Weights of a small GPT-style language model, trained from scratch on English Wikipedia.
Size: 8 layers, 3 heads of 32 (1 for keys and values), vocabulary 4096.
Training: 98M tokens, 3279 steps.
Each number is 200 + 20 x the weight over its row's rms, rounded and kept within 0 to 999. Layers, rows and columns count from 0. The size before them is the row's rms in percent of the matrix's.

# layer 2 MLP up, 256x96, rms 0.312, rows 94-118, columns 0-95
094,223,171,201,162,224,209,189,204,219,180,199,206,191,161,210,203,216,224,188,190,177,200,200,237,230,232,217,190,187,231,215,203,184,197,234,232,174,182,198,207,192,199,193,215,199,202,187,219,175,169,214,199,198,195,236,194,208,216,196,191,203,206,199,200,182,159,211,198,189,206,198,210,180,164,219,209,160,192,191,176,214,167,228,219,215,260,218,167,211,186,197,178,214,224,183,164
099,197,209,208,156,217,186,178,192,200,177,213,150,185,207,225,183,229,213,192,234,218,211,168,175,196,199,209,210,185,228,198,208,229,216,154,198,189,227,226,168,206,156,229,209,182,198,201,191,222,199,181,191,196,222,186,201,225,193,225,215,192,195,192,183,193,206,189,194,238,194,201,213,215,208,241,187,184,217,186,143,162,211,217,181,194,222,225,190,188,188,187,199,202,221,189,214
096,198,200,180,205,189,213,196,201,178,185,190,178,207,231,222,188,164,160,203,213,195,220,227,176,176,221,198,206,189,211,201,192,210,216,233,186,163,173,193,174,222,227,219,167,163,208,185,212,194,197,208,187,198,195,226,194,163,195,222,229,220,217,222,189,180,192,206,157,220,209,228,201,177,209,240,181,196,166,183,222,206,198,172,234,177,221,168,190,205,234,195,177,217,205,204,182
092,211,185,213,190,192,200,214,212,233,244,180,239,207,220,200,203,182,204,166,184,226,191,204,184,216,244,190,202,225,194,228,182,190,195,196,249,198,195,216,183,206,196,205,222,191,184,174,197,188,186,187,199,204,222,202,203,220,197,201,197,186,190,204,212,216,205,185,213,165,203,227,150,227,245,222,208,213,208,196,231,203,200,262,200,181,186,190,185,246,211,218,211,186,164,194,207
120,217,173,180,181,184,221,217,166,198,185,203,212,200,216,168,192,205,171,211,181,185,185,205,198,196,183,188,198,186,185,236,215,198,185,201,174,188,188,166,201,179,210,222,239,198,177,196,141,209,224,188,214,204,219,197,156,187,196,174,193,184,200,164,215,211,214,196,245,202,196,202,168,198,183,214,241,210,235,227,225,193,154,226,204,198,190,218,203,204,181,181,197,202,167,185,211
133,243,219,222,215,224,179,183,243,211,182,168,197,206,199,230,208,190,221,162,205,161,226,186,182,191,208,192,218,240,169,214,189,220,193,200,247,174,178,192,180,204,201,193,199,218,210,204,234,154,194,222,220,205,214,245,171,193,199,230,198,190,205,229,203,218,210,214,160,195,204,220,194,222,208,202,220,210,176,176,194,210,209,199,206,194,216,183,198,240,192,181,199,193,203,200,190
088,208,203,237,201,197,212,207,225,230,184,215,208,198,216,255,184,159,206,178,207,204,202,170,200,173,162,178,214,212,222,223,214,241,172,199,176,206,215,191,199,194,183,184,185,195,181,201,180,235,216,191,175,203,161,180,211,203,208,174,223,210,188,203,178,190,198,185,185,216,188,211,187,179,164,209,210,146,208,183,210,196,203,202,201,181,165,200,207,173,211,201,158,186,232,184,189
091,200,202,185,226,218,155,185,195,195,197,183,164,198,192,230,206,169,182,190,192,204,172,194,218,136,207,179,219,231,198,180,172,226,173,205,205,220,193,200,204,196,220,197,187,207,211,184,208,176,179,204,215,218,174,183,213,207,192,187,232,170,179,180,207,223,189,208,152,226,233,219,238,202,197,201,195,197,203,170,237,182,198,197,229,218,233,217,213,217,185,216,179,203,196,215,217
126,213,211,183,202,186,203,216,183,210,223,199,225,206,176,218,205,214,183,184,236,232,181,174,211,209,258,180,207,203,213,204,197,179,176,167,168,209,236,226,197,217,166,192,182,214,198,212,175,219,196,209,204,192,205,187,206,181,231,206,156,200,165,192,188,184,213,173,226,218,200,223,188,217,240,174,199,195,183,185,203,195,202,227,217,205,212,209,241,181,191,247,185,203,174,222,195
103,201,218,182,203,208,233,164,169,191,197,216,189,230,234,202,198,145,193,216,203,202,202,228,178,192,191,192,211,208,200,160,182,212,201,208,204,175,208,198,204,190,197,211,221,180,170,196,158,198,222,211,181,199,203,156,191,198,182,193,261,198,219,175,235,207,210,208,179,193,164,206,236,186,220,222,203,208,172,209,215,193,214,190,210,216,176,197,217,168,199,160,207,191,222,175,196
098,228,196,187,204,186,239,211,213,199,220,216,188,187,216,234,206,171,192,215,210,209,222,177,223,189,214,210,228,184,200,242,241,188,237,177,210,193,210,191,219,200,193,176,201,207,190,186,239,209,199,241,155,210,210,179,190,208,196,201,234,174,189,161,216,194,207,228,187,202,179,215,197,196,182,212,185,180,200,191,181,169,237,211,199,164,202,206,209,192,218,218,154,224,229,200,177
091,189,201,208,207,216,196,203,190,205,199,171,192,176,205,181,218,165,194,206,191,215,225,187,222,180,216,185,165,197,148,220,212,216,198,178,184,198,217,197,188,200,179,186,202,208,179,209,229,136,197,212,209,234,249,169,186,173,182,182,191,196,180,215,198,195,207,197,185,208,222,218,184,182,171,214,235,181,182,175,240,175,193,184,225,205,209,177,201,173,199,198,171,221,165,210,216
125,195,191,231,214,217,198,210,204,191,220,198,249,209,171,212,179,190,165,138,201,164,216,213,203,222,197,186,172,220,193,181,199,182,186,226,164,184,207,169,202,238,202,220,171,209,206,211,177,194,197,197,223,204,189,204,211,198,213,202,170,218,166,173,230,247,215,204,191,172,199,204,218,220,224,153,212,223,195,196,228,210,190,214,208,201,193,199,212,183,207,201,206,193,183,176,224
107,160,217,205,191,208,188,187,197,186,220,206,211,203,215,223,226,222,155,210,231,192,235,212,212,193,168,181,195,207,226,188,221,220,194,179,163,215,196,193,197,217,220,187,202,217,217,210,213,195,215,180,220,165,221,201,246,196,167,199,225,205,164,207,243,193,213,202,163,208,218,244,229,203,172,222,183,220,181,200,196,188,205,189,204,182,158,207,210,179,188,207,203,190,226,175,191
097,238,199,225,174,209,197,184,201,209,208,224,140,204,168,193,205,159,191,215,228,217,217,234,235,202,204,180,213,180,176,197,183,208,216,237,200,208,212,183,237,177,199,177,224,189,208,210,203,177,244,198,191,204,170,199,206,220,221,157,185,204,198,178,217,197,184,226,178,168,221,174,210,181,208,185,219,208,162,193,191,211,188,204,211,184,202,198,192,191,180,182,207,204,226,226,213
095,210,226,189,238,202,218,186,206,183,195,172,207,216,169,222,205,204,222,213,239,185,188,188,187,217,199,198,198,219,214,184,202,189,186,195,243,172,132,192,185,194,216,192,198,181,195,190,200,177,186,233,198,232,204,183,225,176,231,211,221,225,180,247,204,205,194,186,167,223,191,215,190,216,205,193,175,176,196,185,180,174,148,176,217,195,199,177,197,224,228,201,198,205,202,214,197
104,207,206,178,221,226,180,208,212,226,173,215,169,207,215,212,184,205,174,241,219,198,182,188,178,187,211,210,191,200,169,178,200,214,215,197,188,213,214,240,210,193,192,193,192,213,207,187,181,204,204,206,164,193,190,214,202,200,218,232,230,195,155,230,221,162,184,204,210,208,196,195,172,183,199,179,212,186,203,205,183,213,226,178,145,217,168,212,200,194,147,239,211,226,228,183,211
093,194,211,230,189,185,227,176,219,185,188,188,190,179,189,227,210,189,207,180,211,208,217,176,175,175,227,186,194,229,232,209,217,204,217,190,211,190,193,194,209,205,209,205,171,245,186,191,223,158,180,221,231,196,221,176,226,198,198,190,254,188,202,204,198,194,215,183,161,176,179,239,169,209,203,140,218,209,196,201,193,208,225,187,208,168,182,199,227,195,214,182,204,187,220,199,182
079,128,177,185,202,195,196,184,192,197,196,205,192,177,213,213,214,185,187,182,171,193,184,231,208,195,213,213,208,205,227,204,194,188,197,176,223,210,185,171,209,233,184,232,207,181,181,212,196,201,192,206,185,191,182,200,214,202,163,234,207,222,215,171,227,189,236,178,230,187,225,162,178,191,224,239,162,215,209,205,194,208,211,199,210,218,239,225,191,176,198,200,202,216,243,215,208
087,194,201,224,207,195,194,189,225,196,189,223,193,192,192,182,203,179,195,196,191,214,206,207,208,191,222,144,221,221,200,202,193,199,185,221,206,245,194,214,198,181,177,177,179,241,156,234,226,164,211,197,222,213,193,192,181,174,189,198,197,190,211,248,194,184,211,225,186,188,180,189,150,208,183,192,212,189,211,197,195,226,184,195,181,178,171,166,180,186,227,231,226,230,169,188,207
093,183,176,181,184,200,222,183,170,209,207,198,212,196,229,237,202,207,201,197,206,184,211,207,173,231,243,163,186,170,195,195,214,195,219,205,204,203,224,213,200,174,190,199,209,217,210,202,222,198,210,188,160,177,199,189,188,233,200,246,195,211,204,208,210,211,205,202,217,192,204,205,182,189,236,202,238,131,175,193,163,240,198,221,168,192,199,207,192,176,221,190,186,193,237,182,192
108,179,183,176,169,181,191,176,227,168,227,233,165,208,188,197,223,178,222,216,205,166,222,181,184,228,216,180,185,192,187,170,201,222,177,208,182,183,223,208,200,213,185,202,197,216,200,191,173,201,207,211,207,192,194,207,248,212,204,162,190,174,216,196,217,217,172,192,191,201,199,167,175,189,238,185,191,212,240,217,194,213,194,190,194,197,225,157,227,193,196,205,195,228,232,165,217
098,178,190,163,198,190,203,202,197,203,198,171,217,182,222,221,206,192,231,183,207,224,204,171,234,201,215,190,169,210,187,223,220,204,174,202,207,189,229,179,169,211,171,195,205,193,194,189,210,202,203,238,217,214,224,203,191,211,173,194,233,202,209,218,192,219,208,158,182,194,247,187,189,196,233,190,241,172,214,166,194,197,189,234,218,202,232,177,174,246,230,219,195,178,200,193,206
097,195,215,173,224,222,192,204,167,186,208,189,181,215,195,182,164,201,193,168,239,218,174,191,216,162,197,198,217,210,184,208,190,234,193,219,213,201,198,205,224,198,180,190,147,213,208,190,214,188,233,199,185,204,241,195,195,200,178,182,151,174,154,212,218,193,174,222,188,209,165,196,218,184,177,213,180,181,204,171,230,181,157,195,198,208,225,193,187,183,208,214,195,203,199,218,194
113,211,157,164,227,207,211,197,204,165,204,209,201,194,207,214,204,206,204,212,212,196,192,203,182,233,174,167,213,198,186,189,170,201,203,212,206,201,220,160,215,166,222,218,198,196,157,226,205,208,237,212,193,198,209,223,221,204,180,176,219,148,167,205,202,199,188,207,190,219,196,209,223,157,161,184,170,155,195,194,212,223,202,218,213,207,179,209,237,186,182,212,190,220,222,192,193
# layer 2 MLP down (transposed), 256x96, rms 0.286, rows 94-117, columns 0-95
097,143,233,168,206,193,178,215,203,177,185,185,192,184,208,215,213,212,224,218,193,197,188,199,220,182,175,211,171,191,186,244,210,194,203,161,239,197,229,217,187,206,193,199,219,177,195,233,194,219,210,158,212,206,198,188,189,209,170,205,188,191,214,176,202,187,215,228,215,182,240,179,217,215,196,195,213,219,234,208,172,184,222,232,177,178,178,207,194,204,185,191,191,181,162,218,229
099,230,236,171,201,164,218,211,225,179,193,197,204,187,187,197,203,211,162,186,181,202,188,188,196,202,222,189,222,199,205,200,223,197,220,209,224,206,199,215,241,222,214,213,164,176,240,183,174,186,183,240,178,158,174,203,185,197,169,201,187,236,199,192,193,194,190,179,188,195,214,247,230,211,221,180,185,159,210,203,217,191,190,188,171,223,225,203,204,173,208,198,201,197,232,183,187
101,191,201,216,221,184,194,204,177,213,208,209,200,178,171,229,172,165,188,196,229,195,206,214,199,193,205,193,217,227,200,203,161,224,179,178,197,213,159,205,181,188,184,196,175,167,184,150,221,208,218,217,235,243,176,207,214,216,166,179,195,211,203,199,181,182,190,205,183,239,185,219,159,222,198,209,212,186,215,228,231,228,177,183,215,199,206,175,210,206,184,214,206,190,231,205,173
098,217,213,195,195,208,204,187,195,227,210,195,206,202,179,189,146,234,163,184,219,183,196,230,181,208,219,168,186,234,215,216,181,181,169,208,178,194,165,182,198,217,161,224,190,189,162,220,187,189,200,192,184,207,227,215,164,196,226,197,199,177,203,206,183,203,215,197,216,194,188,198,217,223,212,220,221,213,214,191,184,232,230,197,192,150,207,163,199,212,196,214,230,203,166,170,207
121,170,206,230,172,177,200,211,217,187,210,204,218,198,197,192,221,160,168,191,183,179,203,198,219,208,206,194,242,191,176,220,224,173,202,220,205,183,204,190,214,193,245,215,246,211,198,177,175,193,216,192,174,203,222,175,194,192,208,199,152,209,221,141,229,200,192,207,242,196,225,179,191,186,179,217,211,201,205,198,228,206,199,203,211,200,188,196,200,162,187,166,183,195,184,173,191
126,207,225,230,221,238,198,175,212,210,185,148,191,217,197,228,198,187,214,184,205,169,219,173,193,225,202,204,229,203,196,229,172,193,187,228,265,204,183,203,170,182,216,200,189,195,187,204,231,166,215,219,198,190,191,227,167,186,185,219,180,175,227,232,211,232,203,219,167,198,199,201,196,201,212,180,213,207,204,205,163,190,204,231,200,209,184,180,167,224,203,198,206,200,203,208,184
104,170,206,182,189,211,183,225,213,176,201,175,203,204,197,186,179,217,194,193,195,179,192,222,192,203,198,213,214,257,163,167,221,198,233,197,206,210,154,188,195,172,206,235,220,215,200,212,195,218,212,197,222,210,188,207,205,191,201,212,229,172,173,166,183,263,204,203,178,215,192,182,202,226,215,189,184,197,172,229,206,205,171,199,190,236,187,216,193,181,213,245,184,220,197,213,196
090,206,208,226,178,185,209,212,202,208,185,188,199,208,225,208,217,206,234,202,209,194,208,214,212,231,157,185,225,176,183,208,228,202,230,214,211,196,199,169,189,206,187,224,269,205,179,203,203,203,243,154,183,195,214,174,178,216,201,200,207,208,183,222,194,168,215,183,209,205,214,199,205,226,207,156,234,189,207,189,157,216,189,190,164,178,186,200,225,173,191,200,217,210,174,196,207
117,199,209,204,205,189,201,227,212,225,209,189,232,189,226,228,174,176,195,208,198,190,227,194,187,211,204,189,192,182,180,196,219,210,178,195,199,205,266,211,216,218,182,210,179,190,235,206,178,190,196,194,204,174,179,201,207,193,229,181,157,207,154,207,204,192,204,186,225,192,206,209,195,198,232,147,192,213,288,189,202,196,212,206,196,214,207,208,180,190,183,191,186,198,192,195,183
101,153,217,186,192,220,190,185,164,238,201,189,238,208,235,192,201,189,175,199,225,179,171,229,174,199,184,212,176,205,183,184,177,211,221,182,206,168,215,204,216,200,219,200,220,175,175,205,192,253,206,210,178,218,212,205,203,190,188,185,209,191,218,182,180,202,212,190,215,244,151,203,221,198,231,207,217,200,177,230,210,197,214,184,222,216,210,200,211,204,198,199,187,186,246,175,184
101,194,240,222,185,182,167,198,181,219,159,196,177,216,180,216,195,233,190,198,180,200,204,199,194,226,191,202,217,171,221,183,209,213,214,190,205,191,206,223,197,173,158,187,201,209,179,192,185,180,198,188,171,177,199,182,199,162,198,219,206,198,153,177,207,176,221,197,197,179,222,199,206,193,230,165,192,183,228,200,226,236,202,230,201,169,177,205,156,197,190,153,219,202,220,203,196
098,191,217,189,209,195,208,237,231,210,215,216,188,195,233,207,204,199,183,220,165,212,197,187,197,211,197,193,177,217,196,202,231,148,195,191,206,211,234,191,188,196,190,218,157,188,254,184,181,206,209,234,202,242,189,195,219,203,228,233,172,207,187,217,229,207,212,197,182,225,183,181,214,196,198,202,192,213,229,214,189,250,190,204,173,209,170,194,194,199,198,202,173,230,216,220,164
113,229,211,233,168,205,205,217,170,184,207,212,202,178,215,181,171,169,207,184,181,163,190,176,192,193,191,219,190,217,187,171,235,192,141,182,175,196,210,212,192,198,225,195,196,195,221,192,189,199,192,210,248,215,229,223,213,204,206,208,178,227,185,220,230,196,221,210,207,223,192,197,208,209,162,200,217,217,217,186,213,210,179,175,209,194,187,262,203,187,212,221,173,210,188,184,185
110,205,191,188,213,205,211,200,201,212,191,177,224,196,205,247,204,194,157,223,197,216,254,233,256,182,204,197,167,200,180,201,227,197,203,183,189,185,181,216,204,188,237,184,187,196,176,224,235,209,181,213,216,198,205,205,237,196,172,196,226,204,190,242,172,211,214,198,208,187,211,220,194,167,197,212,197,217,191,195,233,215,214,192,211,185,230,245,211,172,211,190,192,193,199,231,203
097,228,225,219,219,206,195,218,189,194,219,190,198,206,204,262,202,176,214,212,239,184,166,227,169,181,193,219,231,170,201,171,236,189,187,184,202,206,181,175,187,216,169,233,198,211,199,210,176,200,174,214,206,226,214,225,210,190,217,183,190,193,230,203,194,168,199,168,178,211,168,190,208,197,210,191,186,188,185,213,216,181,184,228,194,183,193,146,204,189,215,179,200,167,199,210,184
097,214,207,175,179,173,197,210,210,180,203,201,208,161,174,237,199,205,236,153,190,211,179,177,200,187,207,201,179,206,227,191,177,239,215,180,225,179,194,206,207,179,218,203,215,194,214,175,208,178,197,195,217,211,234,220,233,170,237,223,197,215,195,197,188,183,199,255,224,197,179,229,240,226,201,190,183,162,192,163,205,200,202,210,206,202,210,225,201,211,198,181,202,210,188,226,190
097,179,189,187,202,194,208,179,193,231,172,218,213,218,208,208,223,217,214,235,209,204,197,155,188,177,181,210,163,207,192,204,211,233,195,185,227,213,183,199,194,183,189,233,174,246,212,142,199,210,204,199,183,220,183,199,224,201,206,219,176,201,210,206,204,145,216,230,196,202,202,166,212,206,184,191,210,179,180,195,164,219,199,196,200,204,177,199,181,187,209,215,223,245,239,194,213
087,204,186,201,228,248,220,198,178,170,210,217,191,226,197,179,233,213,202,210,151,169,235,203,175,224,205,203,202,199,215,193,176,190,223,181,204,196,190,213,178,228,197,178,189,188,233,186,211,178,199,190,227,230,201,213,212,195,169,210,188,225,191,163,191,204,164,237,181,216,203,198,203,186,189,217,178,196,201,175,213,165,180,191,221,199,171,193,184,207,207,225,193,190,165,152,188
093,200,192,172,192,212,198,189,187,192,185,197,201,171,219,195,202,210,189,174,227,206,223,176,202,204,182,197,187,181,193,187,214,210,257,188,188,207,215,175,222,150,193,191,191,188,209,200,200,209,223,218,237,168,193,191,195,234,208,196,205,191,167,169,216,177,192,209,267,177,208,205,200,206,182,248,218,210,189,216,193,213,201,183,209,225,178,179,183,202,168,211,209,169,175,158,188
089,221,196,193,211,223,198,212,214,182,225,190,189,181,184,213,200,210,194,217,187,171,189,188,183,219,163,226,228,150,204,186,190,166,230,189,198,207,191,203,195,205,246,197,223,160,196,201,202,183,173,208,243,183,196,215,187,217,205,165,196,171,177,161,220,219,196,215,191,212,181,207,192,167,234,205,205,193,213,181,199,184,209,221,226,208,236,212,224,194,151,168,181,207,203,188,200
092,189,244,228,211,178,169,200,231,200,192,188,203,214,207,207,218,228,196,214,202,210,232,228,181,157,181,200,187,193,224,249,161,223,201,213,200,194,217,213,178,178,222,226,205,190,208,214,224,235,201,200,200,240,209,196,250,181,187,222,196,183,189,169,211,195,182,197,202,165,225,210,194,215,200,179,220,200,199,226,163,178,216,224,192,202,209,203,184,228,190,200,201,167,209,220,204
105,222,204,216,175,214,182,214,221,216,228,199,176,183,196,186,185,196,220,221,204,199,225,222,192,199,212,162,196,206,218,205,198,225,203,157,164,205,207,215,191,190,194,193,186,217,190,227,202,244,201,153,207,175,176,227,207,214,183,175,206,175,184,198,207,202,195,214,194,186,199,192,200,203,198,247,185,166,169,206,207,198,215,160,208,194,212,149,194,201,180,225,211,140,177,212,220
102,185,190,197,196,223,211,197,187,212,196,196,228,211,218,191,213,198,202,193,172,192,199,179,179,194,173,180,190,207,222,220,204,213,166,214,176,200,204,234,181,169,183,175,217,236,174,243,158,161,208,201,184,204,184,226,186,160,203,198,213,227,215,192,210,188,204,198,203,235,218,214,217,214,221,193,181,170,181,170,226,190,178,208,235,186,230,136,184,189,200,209,207,220,199,201,185
098,197,201,210,203,197,213,183,171,169,195,158,217,191,189,221,205,205,195,190,175,210,228,197,204,210,225,225,226,194,203,183,194,195,207,173,176,189,159,213,204,181,250,246,216,219,198,166,199,210,187,188,211,218,209,206,191,221,220,223,228,197,216,223,228,173,226,219,201,185,169,185,169,245,200,219,166,163,219,217,208,182,206,197,193,207,203,196,229,216,217,232,226,212,216,197,182
# layer 2 MLP gate, 256x96, rms 0.302, rows 95-118, columns 0-95
098,171,211,218,188,217,189,180,172,204,203,190,188,179,231,203,183,204,218,184,198,192,197,170,211,192,175,198,180,202,209,199,197,207,205,177,215,218,188,189,185,189,164,203,220,175,185,228,169,242,186,183,213,227,200,185,185,236,213,201,212,202,213,188,200,190,157,225,192,227,185,188,200,221,170,207,196,228,190,151,138,186,203,223,206,185,229,186,183,165,177,190,193,242,192,220,207
107,201,193,189,191,156,197,208,196,193,181,201,188,185,208,186,243,220,201,227,179,223,188,196,199,222,201,221,173,171,225,190,204,169,222,223,170,178,184,204,207,216,185,175,201,213,215,228,169,208,185,232,218,180,200,189,205,186,218,233,169,190,177,209,209,234,201,186,179,198,225,192,250,191,194,211,161,195,222,167,172,195,215,223,163,245,203,210,171,180,191,209,189,216,204,214,203
093,199,204,220,177,241,213,165,182,200,188,137,222,210,197,181,187,224,198,195,223,176,223,205,157,203,217,225,232,202,195,161,210,211,216,184,232,216,226,194,184,214,204,234,222,198,171,215,189,200,204,186,239,195,223,227,203,207,210,208,202,201,223,206,226,148,178,214,173,217,196,195,197,195,198,210,215,222,172,177,221,210,202,172,199,211,232,185,195,185,209,220,189,185,187,199,196
096,226,205,207,173,190,213,184,194,163,201,191,191,226,216,175,179,247,183,228,198,198,220,229,202,253,211,208,166,174,217,256,195,197,193,191,172,187,198,186,183,178,211,177,204,198,206,178,221,176,212,176,164,214,209,203,207,179,215,203,192,174,177,168,191,179,181,163,222,186,208,192,222,223,211,207,201,217,209,221,181,195,199,212,177,229,194,162,216,188,187,187,198,180,197,172,198
080,247,197,240,145,218,166,216,197,204,191,177,183,196,194,202,210,199,203,232,206,176,181,241,232,199,184,184,225,200,213,216,168,193,215,179,195,248,224,208,221,210,213,202,225,211,214,214,210,213,218,186,205,205,202,186,194,214,204,209,181,165,214,205,189,186,180,224,147,184,210,198,201,225,228,187,199,216,185,227,156,230,213,200,217,179,208,230,184,207,189,183,199,212,214,199,199
102,211,162,182,193,160,202,201,184,199,215,215,205,174,219,183,193,235,205,200,197,195,221,181,202,181,249,190,202,194,200,246,199,189,218,197,209,184,233,215,192,225,222,186,237,204,197,195,180,194,177,188,213,195,201,209,182,212,214,230,151,217,193,215,207,177,165,185,244,186,172,181,199,224,239,183,216,184,222,180,187,189,230,216,186,203,222,207,192,204,195,226,198,211,185,247,185
105,166,203,219,191,217,199,192,222,176,165,221,185,210,164,184,176,187,224,205,181,206,219,186,219,186,208,195,177,183,191,190,224,221,203,244,173,221,211,195,175,218,171,201,176,230,182,191,212,136,217,186,229,213,178,214,204,186,187,202,204,232,219,218,222,188,193,183,192,198,183,183,209,194,194,220,212,225,165,211,226,211,202,179,194,216,184,153,225,203,211,224,192,177,213,204,170
098,196,163,193,173,195,214,192,211,181,175,230,196,206,218,202,227,175,252,224,180,186,215,203,221,205,165,218,166,200,197,203,195,190,225,227,218,197,200,200,203,208,207,204,203,222,206,216,174,206,243,167,190,225,215,202,180,228,206,238,209,179,208,169,232,205,186,200,186,218,220,200,215,203,201,226,192,188,219,213,187,231,206,209,186,178,181,174,169,214,152,190,182,204,196,149,206
083,192,229,189,190,198,226,169,198,192,243,213,189,206,224,197,216,172,220,218,225,195,183,228,175,183,186,188,228,184,186,210,201,195,196,224,195,148,232,194,213,191,174,205,228,226,156,202,182,178,193,225,201,214,227,181,186,205,240,215,215,226,211,215,222,220,173,203,193,192,191,221,176,146,206,204,195,200,201,185,157,159,211,199,190,187,186,204,213,176,190,178,198,189,187,200,200
104,179,192,208,229,191,150,235,206,207,208,186,211,199,207,189,193,193,209,171,201,195,206,181,218,174,196,166,179,213,208,200,232,186,189,187,197,131,216,195,185,198,214,193,208,229,204,232,224,183,189,236,182,214,198,237,182,211,210,173,203,210,207,181,197,193,196,192,206,189,187,228,217,232,163,187,169,204,193,175,167,204,197,231,230,205,218,189,216,190,188,205,160,214,210,241,190
107,214,203,204,217,179,195,199,188,174,181,206,187,218,169,222,188,211,206,216,192,201,170,210,170,185,183,225,198,218,226,190,192,193,231,236,188,172,176,190,205,208,203,233,159,169,204,202,195,242,204,187,199,185,186,223,195,237,250,211,233,200,203,189,209,231,198,198,207,202,185,176,206,167,196,211,183,201,195,226,151,209,194,180,164,164,187,219,190,206,163,220,201,185,201,187,168
111,231,202,226,175,235,207,215,211,214,182,185,200,198,237,200,201,190,184,195,205,198,211,199,209,166,197,222,217,222,214,172,227,197,174,157,187,213,188,201,205,180,167,227,239,168,216,189,208,183,207,209,180,173,206,214,201,205,236,232,244,179,216,191,232,163,185,194,175,205,175,211,192,191,206,211,199,197,188,201,196,190,219,216,225,194,204,222,220,224,189,233,181,164,245,219,192
093,218,238,215,226,224,190,227,219,205,202,164,217,227,217,178,177,213,202,198,200,202,179,177,199,184,169,218,213,221,188,195,215,185,157,238,214,188,218,181,216,201,175,200,219,168,219,204,188,188,180,203,212,205,224,198,216,176,203,231,204,217,204,214,195,191,204,207,191,175,214,202,195,169,155,205,234,185,181,185,205,170,187,241,205,246,205,217,183,208,197,218,210,208,212,238,158
100,173,189,193,198,182,207,219,177,200,195,170,248,190,223,208,172,229,203,170,183,184,209,183,150,218,161,208,212,256,210,187,210,176,172,160,202,170,198,173,160,206,194,195,194,204,214,206,199,189,179,190,177,169,209,190,194,200,175,216,220,200,194,223,196,190,195,188,258,229,180,223,194,212,188,205,186,217,191,218,185,209,203,228,194,200,203,199,188,197,232,198,190,217,204,182,222
120,195,215,196,244,210,187,194,191,207,204,208,180,242,178,178,205,210,193,244,189,188,171,205,208,196,167,185,205,206,160,175,215,168,203,216,161,216,198,170,203,187,217,218,219,177,191,195,194,202,211,211,168,220,170,192,197,212,248,213,222,202,205,226,212,208,199,194,182,218,231,195,152,201,187,215,189,194,184,218,220,168,176,197,222,182,181,155,206,161,195,212,185,182,210,185,202
082,217,224,184,203,199,177,174,187,200,165,161,181,221,211,181,185,180,234,237,181,191,200,222,198,195,207,206,195,200,189,235,180,174,217,195,145,181,211,228,193,185,201,167,193,192,217,177,192,198,193,175,187,213,175,225,180,199,181,194,207,190,193,169,236,159,194,231,197,216,195,200,211,216,208,183,184,221,197,194,177,195,204,213,203,236,188,218,236,190,139,200,185,190,205,216,206
087,170,216,209,173,145,207,198,221,182,202,185,200,170,198,242,186,184,177,161,209,214,192,201,168,187,227,209,196,210,228,222,222,192,229,184,186,213,210,196,234,214,223,189,201,216,206,174,191,191,196,229,213,216,241,160,198,201,188,190,210,185,211,207,188,209,201,197,182,174,179,209,172,213,243,155,201,188,227,220,174,208,219,189,189,181,203,215,245,208,217,196,192,186,210,206,217
090,170,195,212,247,184,201,202,218,196,207,190,223,186,176,193,200,183,192,185,212,174,171,227,155,203,228,235,236,207,236,210,187,195,208,211,192,202,175,174,205,222,197,225,189,203,188,179,217,184,149,193,231,164,185,205,227,197,179,196,204,196,189,213,175,215,227,191,185,187,194,156,189,181,205,235,175,191,195,197,220,176,217,217,206,224,222,198,225,173,180,214,191,206,191,221,227
101,200,196,221,221,204,179,190,207,161,200,196,204,197,208,190,198,187,185,205,199,211,205,191,211,184,202,148,209,202,207,196,185,190,188,219,203,227,186,212,211,185,179,202,165,227,136,211,247,181,212,192,201,209,176,176,186,201,195,203,202,189,205,240,185,155,203,210,204,189,191,169,146,228,166,212,204,201,191,175,215,224,183,182,183,167,185,162,183,195,243,219,213,198,196,209,205
101,207,201,199,181,219,220,170,169,246,202,188,195,192,228,214,220,201,206,221,215,226,219,214,179,197,256,177,172,158,186,226,203,166,197,212,189,180,210,229,194,187,188,216,225,184,179,176,219,193,206,189,190,233,182,203,169,232,200,211,220,197,195,230,195,206,191,200,240,209,190,207,188,213,223,187,222,179,161,176,194,216,186,210,192,189,234,204,205,186,200,174,205,186,218,198,244
120,182,221,210,205,208,221,231,187,207,190,203,232,205,227,180,213,178,178,198,213,209,172,182,208,205,171,218,233,208,175,187,183,221,222,190,219,204,195,180,226,203,242,195,170,224,203,247,209,204,225,168,204,220,224,188,193,197,170,221,160,221,236,197,205,143,220,200,236,204,176,178,213,191,235,201,208,168,199,209,218,195,196,227,203,194,200,209,199,194,208,185,216,170,180,200,190
097,208,198,238,186,212,197,192,222,203,197,225,244,162,227,192,221,189,198,201,187,188,210,226,193,199,214,173,215,190,179,222,222,178,216,226,180,162,205,205,201,191,220,201,187,208,194,241,176,175,203,216,209,207,203,194,191,191,233,217,165,193,242,188,218,231,200,195,184,163,198,206,210,226,177,224,218,203,196,218,206,266,199,203,219,186,217,218,207,210,160,212,185,220,214,230,195
102,189,213,194,173,206,185,194,219,223,213,239,181,201,222,166,199,189,179,211,217,198,160,225,203,240,192,178,178,199,191,232,202,192,213,213,217,246,246,186,203,164,200,173,212,191,204,219,161,189,199,213,193,170,206,178,206,183,209,198,168,210,172,184,202,176,162,193,227,209,198,219,198,173,215,192,189,233,212,217,228,207,214,215,217,225,210,200,174,200,163,165,214,195,208,203,205
100,188,209,197,201,192,200,210,167,190,179,177,201,205,196,170,212,202,197,216,155,179,194,205,195,180,184,215,178,186,195,161,215,213,148,197,173,191,196,181,179,207,190,195,240,226,239,187,167,192,192,190,208,185,199,164,199,197,224,208,205,223,245,173,215,233,190,171,194,201,236,217,193,186,177,197,216,241,217,243,209,175,185,189,171,218,208,183,202,199,204,171,191,183,207,175,207